Weights of a small GPT-style language model, trained from scratch on English Wikipedia.
Architecture: learned positions, biases.
Training: a variant of SOAP for these matrices, 159M tokens, 2431 steps.
Each number is 128 + 32 x the weight over its row's rms, rounded and kept within 0 to 255. Layers, rows and columns count from 0. The size above them is the row's rms in percent of the matrix's.

# layer 9 MLP up, 384x96, rms 0.218, rows 274-290, columns 0-95
size [ 98  92 102 102  96 109  95 102  99  98 106  96  98  98  97  93 103]
[[209 124 126  78  78 101  89  99  90 105 117 115  65  92 143  69 122 142 130 120 155 168 116 148 112 174  88 138 116  89 123 114  94 150  85 137 100 144  78 110 128 187  96 175  83 135 153 146 153  83 104 113 133 155  93  97 158  84  80 148 119 108 138  98 122 102 112 180 125 127 110 115  53 109 132  85 134 157 115 169  96 159  69  51 147 136 167 117 153 150  75 126 116 127 112 123]
 [140 123 107 136 114  91 150 128 129 125  65 150 143 126  49 125 172 109 122 123 144 153 110 141 173  60 114  97 144 119 116 157 106 102 127  81  95 131 104 113 165 127  92 162 100 111  88 156 115 158 135  29  84 105 109  99 162 114 183 131  70 119 133 156 120 113 134  98 141 124  84 143  82  91 125  99 117 104  76  87 140  72 127  37 160 139 164 184 127 116 152 131 163  85  82 124]
 [ 98 139 109 148  77 133  86 159  90 114 121 127 112 113 146 107 201  85 122  23  98  92 172 141  92 123 156 129 126 167 128 124 183  92 162  99 147 133 163 134 167 115  94 126 110 105  89  99 118 109  92 158 138 142  91 146 178  82 131 155  90  58  84 154 118 140 185 108 141 139 124 188 100  80 100  91 111 130 125 151 159  96 163  77 130 100 137 161 159 144 157 125 104 128 134 197]
 [156 123  73 125 155  76 122 111 108 114  56 129 102 113 125 167 107 141 153  85 151 199 173 144 122  71  88 147 107 116  69  94 122 146 138 155 125 131 196  76  79 166 173  93 147  40  93  76 168 133 134 100  98 139 171 115 145  98 144 167 140 139 143  92 117 155  79 104 158 164 158 132 132  80 146  70 125 140 141 103  84 151 118  94 105 122 153 112  93 134 129 129 101 115 155  95]
 [192 126 114 171  90 166  96 135 173 124 187 140  97  79 107 124 155 155  73 126 126 178 117 134 181 219 170 154 118 104 102 137 136 194 116  83 156 175 151 105 138 107  91 114 163 126 132 126 107 118 131 146 115 113 108 183  87 147 133 182 146  89 129 106 104 116 111  70 121  56 149  97 140 180 122 154 132 144  56 145 104 140 144 167 123 117 143 138 182 165  98 116  97 130  99 124]
 [127 156  59 166 172  85 102 137 143 146 145 142 131 157 134 127 169 154 128 125 130 173 107 131 149 193 107 140  83 116 145  73 115 150 112 156 158 107 111 117 117  89  94 120 119 126 115  94 124 103 127 163 120 134 132 177 111 100 120 225 161  86 102 122 164 158  90 107 140 114 113  95 210 182 116 129 114  93 164 104 171  95 127  92 128  89  94  58  99 116  72 172 192 136 166  99]
 [146 174 177  89 139  77  85 142 100 204 125 179 123 167 115 138 151 116 166 132 163 167 151 153  73 125 177 156 138  99 120 101 132 125 113  76 172 161 111  89 165 133 184 124 153 133 159 125 157 143 112 158 141 105 138 118 133 133 122 133 149 153 126 154 160 136 108 130 115  93 186 115 107 114 137  82  58 102 124  95 106 151 117 149 122 216 116 167 117  70 147 130 166  35  99 164]
 [125 118  86 140 131 125 132 105 127 162  96  69  78 107 105 179 109 156 118  36 129  88 139 177 176 132 144 143  57 139 124 157 125 140 146 110 160 159 196  98 178 134 151 116  95 162 145 141 150 142 132 118 149 152 156  81 108  76  75 196 142  65  98 138 132 181 126 149 119 119 110 131 158 174 155 115 140 130  49 183  90  97 133  80  98 133 160 139 132 140 164 144 118 112 115 111]
 [171 173 121 137  77 180 150 117 148  83 123 144  89  66 160 105  93 114 157 157 147 121 151 126 137  98 158 103 183 141 117 135 126 167 125 170 196 136 125 105 101 153  95  92 141 126 150 126 123  73 120 170 141 134 162 156 163 141  76 157 118 125 135 129 179  94 143 128  97 168 105  86 155 115  88 132 141 123 139  92 144  49 166  85  90  86 137 118 183  38 124 137  84 105  64 139]
 [198 109 101 126 100  91  73 117  92 143 141 139 160 102 100 142 199 139 160  73  49  73 116 146 142 143 152 126 156  75 113 131 128 159  93 146 116  73 126  99 120 171 190 129 106 141 136 123 127 206 106 131 123 106 126 169 126 118 145  83 177 101 103  88 100 138 135 171 161 135 125 156 167 126 122 123 145 130 113 207 159 143 156 128 135  68  85 146 104 137  78 153 162 116 140  71]
 [154 142 182  54 141 148 111 107 150  85 122 161 113 156 113 168 120 123 154 107 171 115 141 168 117  46 126 165 104 111 184 116 100 180  96 170 142 170 151 157 104  99 153 125 160 137 231 143 122  70  71  97  91 113 134 144  81 158 117 155 163  93  92  81 120 150 155 152 150 173 136 165  87 130 114 100 161 136 134 151 100 140 154 143 158 109 114 124 147 137 154 126 199 116  93 144]
 [130  14 150 151 134 113 132 194 118 102 143 142 153 162 131 138 147  75 105 102 179 106 117 150 137 109 142  97  67 130 140 130 134 130 111 121 120 197 124 124 121 161 134  82 149 129 120 155 108 123  94 130  90  91  57 127 135  67 115 164  71 132  55 100 111  95 203 129 150 144 115 163 157 142 163 144 134 162 165 128 129 116 131 120  65 142  74 168 109 162 109  78 152 134 154 111]
 [152 113  61 168 132 153 114 119 130 113 139 134 151  93 146 188 180 119 139 149 135 135 132 121  71 163 122  84 104 106  75 102 118 120 166 131 160  93 109 104 165 157 137 172  87 132 163 111  72 102 202  79 121 122  82 126 161 166 121 117  62 145 120 179 135 104 149 163 174 108 167 161 151 214 153  69 111 152 123 166  80 175 104 117 156 139 149 140 136 171  97 129 114 158 107  97]
 [180 163 120  96 171 102  96 138  87  76 145 102 177 101 153 215 105  95 131 129 111 195 137 132  68  86  61  95 116  97 122 143 128 141 107 151 143  67 128  96 203 116 107 115 153 174 106 110 112 118  87 118  70 123 137 107  94  59 142 157 146  94 168 150 131 122 140 150 152 110 115 128  57 139 100 160 151 119 139 114 113  66 147 152  90  88 122 100 153 140 133 151 137 100 109 109]
 [129  87 103 203 136 119 115 141 122 175  78 187 108 149 126 119 118 107 141 105  95  99 175 121 103 130 134 125 148  75 132 174 150 139  73 124 134 150  66  78 118  98 130  61 121 102 140 116 118  85 125  69 129 116 127  99 177 142  89  76 173 111  83 109 149 120  87 105 142  70  91 127  71 146 133  92  99 134 100 144  56 147 166  77 103  87 140 125 125 134  70  89 104 107 170 111]
 [192 147 141 138 130  78 111 113 129 124  85 133 144 154 155  81 125 191 126  89 121 122 128 108  97 172 173  97  97 125  84 136  78 152 185 108 164 158 124  95 162 116 178 145 130 137 159 106 136 113 120 149 104 114 109  61 145 114 132 100 121 125 116  86 184 117 119 163 180 107 138 190 168 140 178 108 119  87 188 165  51 147 114 126 100 122 135  54 101 124 139 181 187 140 102 159]
 [119  72 126 202 102 138 111 130 184  84 109 135  99  89 178 199 109  89 127 183 159 192 167 127 125  97 131 139  62 101 144 152  79 102 144 122 135 141 154 151 152 106 136 122 182 135 126  85  78 144  97 156 140 132  93 137 175 140  69 145 100  99  98 171  90 104 117 160 158 118 109 112  74 137 162 101  96 125 196  98 119 158 147  70 109 142 151 132 108 162  97 103 107 156 156 140]]
# layer 9 MLP down (transposed), 384x96, rms 0.243, rows 274-289, columns 0-95
size [101  97 100 104 100  89  97 114 107 101 107  90  99  92  92 104]
[[ 69 162 127 108 161  90 141 139 125 136  87  89 129 144  92 181 160 174 193 127 113 137 205 163 136 143  95 130 123 157  90  97  58 132 151 140 115 180 148 110  99 158 168  89 148 195 130 148 113 150 175 118  90 157 106 125 107 194 113 173 115 122 139 103 160  99  93 151 116 126 113 173 154 131 139 102 144 156 105 159 112  80  50 116 127  95 187 182 159 141 122 155 166 144 113 130]
 [ 84 154 144 120 140 170 143 176 146 144 194 152 119 144 168 158  62 132 116 100  99 132 117  97 144 119  71  92 143 114 207 170 142 138  92  95 154 135  75 195 133 178 147 146 112 113 129 196 151 123 124  79 187 110 114 115  81 117 138 104  78 102  89 170 222 114 118 132 156 114  91 135 137 126 156  91 163  96 145 134 153 100 140 179 124 161 146 140  82 156 115 115 127 129 130  95]
 [141 163 138 183 115  95 178  91  81 147 116 172 140 164  86 119 147 144 126 117 172 121 116 174 174  78 162 113 175  52 112 120 121 102  84 152 176 142 131 119 134 130  58  83 131 145  69  94 138 143 147  94 159 166 174 138 104  98 137  41 195 131  99 139 113 136 131 128 141 103  86  86  74 162 120 129 139 159 193  91 154  96 120 103 107 161 118 148 135 131 117  94 143 135 148 154]
 [115  89 135 163  89 143 129 143  93 126 116  97  77 116  96 112 130 133 183 110 111 147 140  87 146 107 128  95 189 140 132  93 144  73 112  87  77 162  76 157 141  79 150 128 113 142 112 132 128 110 147 101 160  87 112 160  93 169  93  89 162 167 155 124  37 133 176 107 135 139 136 158 125 132 170 141 225 189 144  79 128 114  98 105 185 167 130 170 163 102 137 124  92  88 126 157]
 [153 115 155 152  65 135 121 147  68 138 168 139  65 153  99 149 140  80  93 110 134 100  99 102 124  88 144 128  87  96  89 174 144 172 134 106 129  95  86 168 105 112  45 103 146 150  93 241 115 140 141 106 116 149 139 154 129 129 115 118 136 189  97 182 129 123 148 145 117  98 135  90 174  95 140 129 180 150 146  92  96 149 151  79  64 139 100 110 103  96 146 114 156 134  97 151]
 [114 169 126 142 113 109 142 132  85 137 131 168 101 137 130 130  97  77 139 136 175  97 126 146 133 134 143 140 135 141 102 159 165 140  88 178 102 148 147 173 147  66  90 156 132 144 119 108 122  53  93 133 145  65 103 138 148  82 124 134  93 120 112  70  80 117 138 174 118 203 160 125 133 120 105 126  83  53 216  86  78 156  98 160 124 124  88 153 133 108 168  75  92 145  82 104]
 [123 192 146 106  97 137 122 161  59 188 106 139 193 134 140 106 135 147 103  99 105 157 102  91  80 126 140 137 194  95  79 170 127 139 111 123 126 117 125 134 136  78  72 151 144 124 163 125 187  94  80 139 160 129  78 159 127 109  87 157 112 137 121 147 122 101 116 174 130 158  88  85 170  96 108 163 189  67  90 111 132 100  91 120  99  33 133 133 101 173 140 136 118 122 122 123]
 [102  82 134 139 102 126  93 207 146 136 133 127 133 153 158 143 166 113  87 178  77 200 111 146 128 128 107 139 112 105 156 209  94 125 103 170 116 149 122 154 125  92 177 108 185 110 123 180 126  80 101  80  97 142 116 136  83 165  88 140 126  83 121 139 158  80 111 161 179 129  89 166 130  99 164 135 150 120 107  66 123 100 118 149 110  94  94 142  58 120  93 184 162 153 123 112]
 [105 139 109 185 206  39 111 147 121 152 136 134 134 107 122 108 107 133  73 116 153 137 142 143 106 170 101 135 116 164 134 197 152  92 121 126  85 181 140 191 109  90 122 136  92 152 117 142  78 136 110 122 162 128  65 143  66 123 110  98 159 147 149 148 155 131  95  63 106 100  91  99  73 101 138  98  96  81 109 136 137  63  93 138  97 114 170 109 127 162 133 118 162 184 158 146]
 [102  94  89  76 141  94 119 126  61 144 106 161 133 124  76 115 128  91 147  72  82 129 129  95 150 167 101  69  63 158 174  89  71  96 164 168  91  98 115  96 115 135 169 145 115 174  99 186 111 150 106 145 158 137 139 130 102 128 105  96 167 166 112 153 134 132 143 136 116 102 135 114 128 152 128 134 116  80 101 169  52 151 116  83 163 160  52 116 119 115 172 145 123  62 114 143]
 [112 124  96 108 101 119 112 105 119 163 145  78  72 137 105 108 101  86  99 123 109 143 154  96  82 151 187  95 138 105 159 151 141 111 123 150 167 145 140 118 112  21 131 161 106 141 138 161 168 117 180 130 151 180  86 143 122  68 146 161 167 143 177 135 181 151  74 131  93 107  86 157 122 223  97 132 123  78 128 106 125 114 155 149 127 149 110  97 116 106 142 182 106 110 158 181]
 [135  97 137 171 145 202 110  94 120 130 145  93 154 167  80 111 167 114 156 134  91 133 112 127 110 170 145 177 172 138 140  92 104 115 143 105 161 120  89  97 132 144 110 118 125 138 142 132  97 152 107 109  77 139 199  63  97 112 196 164 173 142 116 107 115 185  99 134 114 173 118 103  99 150 109 105  31 113 147 130  97 136 161 101 103 170 175 171 156  49 106 164 104 149 125 118]
 [ 97 167 160 126 146 127 133 147 138 150 116 169 166 140 137 120 199 192 173 144 142  91 120 130 146 106  70 169 173 134 135 103  64 115 163 143 133  93 128 154 180 180 104 145 145 128 109 168 149 195 155 117  82 178 134 144  94  27 118 108 187  94 136 111 111 137 135 136 113 136  61  97  62 129 101 119 138 110 146  88 135  68 153 134 131 152 111 128 151 136 154 124 108 156  82 162]
 [108 131  94 190  75 129 153 120 154 131 103 109  78 106  52 117 114 171 126 135 191 142 123  51 152 180 125 177 168  90 146 181  77 148 106 111 133 144 126 168  96  72 196 116  61 128 144 152 150 181 157  93 174 106 147 119 163 141 108 108 176 139 100 123 114 162  93 125 170  94 103 113 134 125 139  59  92 108 139 144  87 133 121 117 134 133 123 132 116 155  78 107 104 109 130  95]
 [153 116 113 115 129 164 214 106 144 132 125 143 144  38 172 147  56 104 137 148 141 114 107 161 156  99 153 103 113 154 107  69 143 171  98 105 159  92 169 143 117  99 120 122  62 113 137  74 114 161 101 126  92 127 149 127  56 118 104 166  97 155 130 172 119 139 135  96 125 148 152 147 148  93 151  73 113 124  90 135 127 199  96 163 108  96 147  86 109 118  83  73  70 148 143 137]
 [102 104 165 138 102 129 119 144 152 108 145  72 123 110  79 195 171 128 136 126  83 103 144 109  80 116 137 149 155 115 160 125 172  90 148  85 182 170 200 164 146 130 141 151 170 122  60  80 159 210 146 107  68 187  64 150 129 158 130 142 125 111 108 139 109 165 188 118  85 121 138 144 155  98 111  96 122 131 117 130 148 156  99 174 171 152 149 107 123 128 184 136 164 140 136 166]]